From a checkpoint of a small transformer trained on Wikipedia: 26 layers.
Each number is 128 + 32 x the weight over its row's rms, rounded and kept within 0 to 255. Layers, rows and columns count from 0. Numbers have three digits each. The size before them is the row's rms in percent of the matrix's.

# layer 12 MLP down (transposed), 384x128, rms 0.158, rows 49-90, columns 32-63
106:204106159174125120085179172042047066121126183224149101113140156088133144143132097180102096143123
089:131180070150130116061097140152068100076116124130105135135155038163153129052218075144112098139102
099:117115115097113105196142108142123180096138108156090135109073121113160065155087096111160162097141
078:097121139078138094126102153139168087110127142142086113133143154177127128164100156128132107163120
102:203110153101139098126182140115089174115085167123128124113140134088151123120094156134055124100156
110:081125116060104147176127168109084164120190109140116124161183078132109102122132083145152117134118
105:228092125126198145192121151148086172180128136080139103094059105186091172107071107189140127114108
105:085085105147146175112137175148137164151149135084047205149176082080077115100070139163098183199174
115:150217108151118051127073130130163073120110137111184198096160093106161091082147156051074109122097
098:176132114154138147164106152146127128111085101136101216141138130121065153128135075100138161188166
106:110096077103144089125125160099145105140101100092103112110164092144185102102140159166135152139106
094:118156128142119101102124140148211130130102075160133137169116207131176148152073169110126106128144
110:141130120196175142139134125192160146169160149136140144070098154160122175153092112114136123180179
098:084098135061117080155080083154108164130143035148090208097137123154119090100110164116144152101098
094:151213184141107137136120152147154084114125215094182106163149154115122163124120099079115091140130
106:141150141133122124126107173161189125189131127111128099129099117102167160171160142132123081091106
092:077088156116130090104071122112131146090152139136101143090148173139130118129124108220109164163083
091:146117128121168099121092129220094146108131170078082139129155134144139123113121092141079141048104
109:144180162114084122139122152101154095163137111133078106132132169112114074098167121102130155136123
104:092113109169162137171077086107104163159115113201124155115103169081135127049108121154097141140070
108:121110146129122168125135121111133108137147149130114140153081148122068152100137124107157129122142
083:091150106154105105183143131136109130127148128084135232029147132089170126092142139137154132059108
099:140182143169076068103097087163139147070175135120119139187206094138146159134190109131142118137082
090:108097114153135152144174096154131140138130083138136128133137157110125139132095092178161164103141
107:171137129122150176137121142114139095157147173144123110123128115132173131190132149076152123065148
086:099108130154138101139125109146123154188148076146111142123079128064107111137106148099104109117156
086:111132127165160174130160174137194173141155108141112163109078102111128098140156174071103112156173
087:118142119127131144121128137130182160148114053208142093140143118126126116117194155100171140146153
118:138076099036136119160109129126107135111156152101159151224088139078122184180077144139117116180078
094:127167184168115136183147101150114129179118125119109092131112078107115131085135118130080148077085
098:151102116159097151128098124127119163159101149146165171089127110118103096146186155115141143151184
104:090136114129081160104119200088172119082092084070105087139127142115113114099106113102139086125084
115:142137115125110148178081135061122133147162167147099097123106071178050090092137113097051105146143
104:167122194143133154094118179105159177121200052160163170130105140126151161136129124057115123108163
101:167147135141102129151179122107117116051119149124112142103113042158206126096135098165090128111079
106:133160115140154099119142175108151129098099108205151094075160075164147139130156084169117167152138
092:135073078085133120162097104155124099157100113097159150125109131131086142099149111131120168123133
102:103086103087197128139139093098173085139106074150123091180134161103136129172105088129143156200145
105:176174062131108099082166088092112051139128109160155172149135123162105106134095148133121211133138
100:137103084150125105128094123092149108091132095126115128132130088179099141102147118085152201142137
120:127113080084173126151111145112114074161138098148153129135150107099141116147210097148074100171115
100:171108109149146091118114155123107151126087130165102108126163073139162167094112120094165169114089
# layer 12 MLP up, 384x128, rms 0.166, rows 50-90, columns 32-63
086:106143149067124155159164093123093114109194098090084087137078147144122090095084099135144153111170
107:130116174106141105155137094129173094082138120133141110181130106170095084132097138162121109106124
091:165062120116094187122151157089166130116074109067099143164095102094175138163181144135134161141166
093:172102092131122101148151144100138142080155122076150079151142098095169117147095183117106196124100
106:155108125122129050122110126122106154169162093084185095120126095171113112091055127146091156104146
099:150127099099106087153086116123103116183072118142130085081126119167031147119117123111123175103170
104:138177122090134081083105154079154118137061153100085144097104145121120148175126136060149165143147
113:137118053102093078125117080120144154114184146188112111183134073132114119110090138089157145109126
102:123117151082194126103120194107126180081145153168129088124148099171161122139101179214133129114167
100:100177162139118144117176141129150149081061128168155162137089080106098176124200125146113098163125
098:154163148082172107076157140162090093139124155098149039127174148119110106175144118122080144183082
110:128116142082096090144162134192119113183138154143054071149153135155157142192152050134081148174064
102:118142139129143162093147135118106082131139162062144102122155196155104095142085185125113139129156
098:154107089134060159130128135053123173171158162127135183079126147082118100102124135145161091125126
099:160115137172133118164058144109110130082141167179171166121149129128126122133132142117164136085148
098:154139129131092161155171153128168103040136056117120113158111132155117148123168141135078150139059
092:124072077125119119133151151105149134143097120142175080096097120106084139078132113073132107157147
102:095069151103106088134166122136106078089106108135099118118175143142136093143101122133192150139140
103:195139131140117098170142091078187155129167149093116062141098128121149130119118123121119096173130
100:189170124099085169128153126108142117158139174181159187092130052163107088063111130188106109168143
087:144090089122116069125170194116139060129098114103121121132097072141125131098132102124159183138101
096:168168141174117149125140130113149080062162219101187141140139147143144071149173148101142098168112
094:089114111113073132165147097103098115195132095145158093147082151128086125105122110137129125124089
115:133110072116080111190134117072088125114123108066180184105115082163112109114095101092084124111133
099:129098134119102152140109157100066085103096139082155098126143091095116148049148118171173076151146
098:108149132163163132169173104093100124112074132112137102204151107139122110171152137109071187160118
086:118159084162177095071107100124133135120122132121106132137118144117108115145119119098144124157082
111:117110152112129117103169167119124160200160151125072106171153152166155093114084104143123174113148
090:167175129139116163135160138057122094135179148138112106129154120127170142137148147148135174170117
093:104113141109098096126135147108123156122184093111155119110160129140137094132098114143108116089120
102:087087101134123164145125131153075133216111109101142118054097151119125114133101116198065145079131
104:153157111052110164141115150110166154139064170072155124121106121132064136179066143154141155113185
102:135172156105117110136183225114151123104117140116147137134137099130118125097124164196110134093148
104:131023047117121093129055144102124160139150163135141136119111099125102134169209133123174129158184
103:119132129159124115130093129199099086132083122150157115140129114130160128174152130157102086130165
098:079185128144093176166176112101117141128151129175089124157136173172169133128122078167124184175090
104:120144139137115183101120194100092149143157145090145177186135163128171114151042067114175129137116
101:126173119167113148165136182110187121149123119127145183101136081149172089131063158101064131114161
100:099114176147103104167148113131100105156124131085143136147131156163113064120185123090147171154100
118:163120128150128144109102218180101144098177184197099168148110141134135078121086127145107152167106
101:145145163172124082152121071114110096125135176046133136178100104111137111112127138118187152099119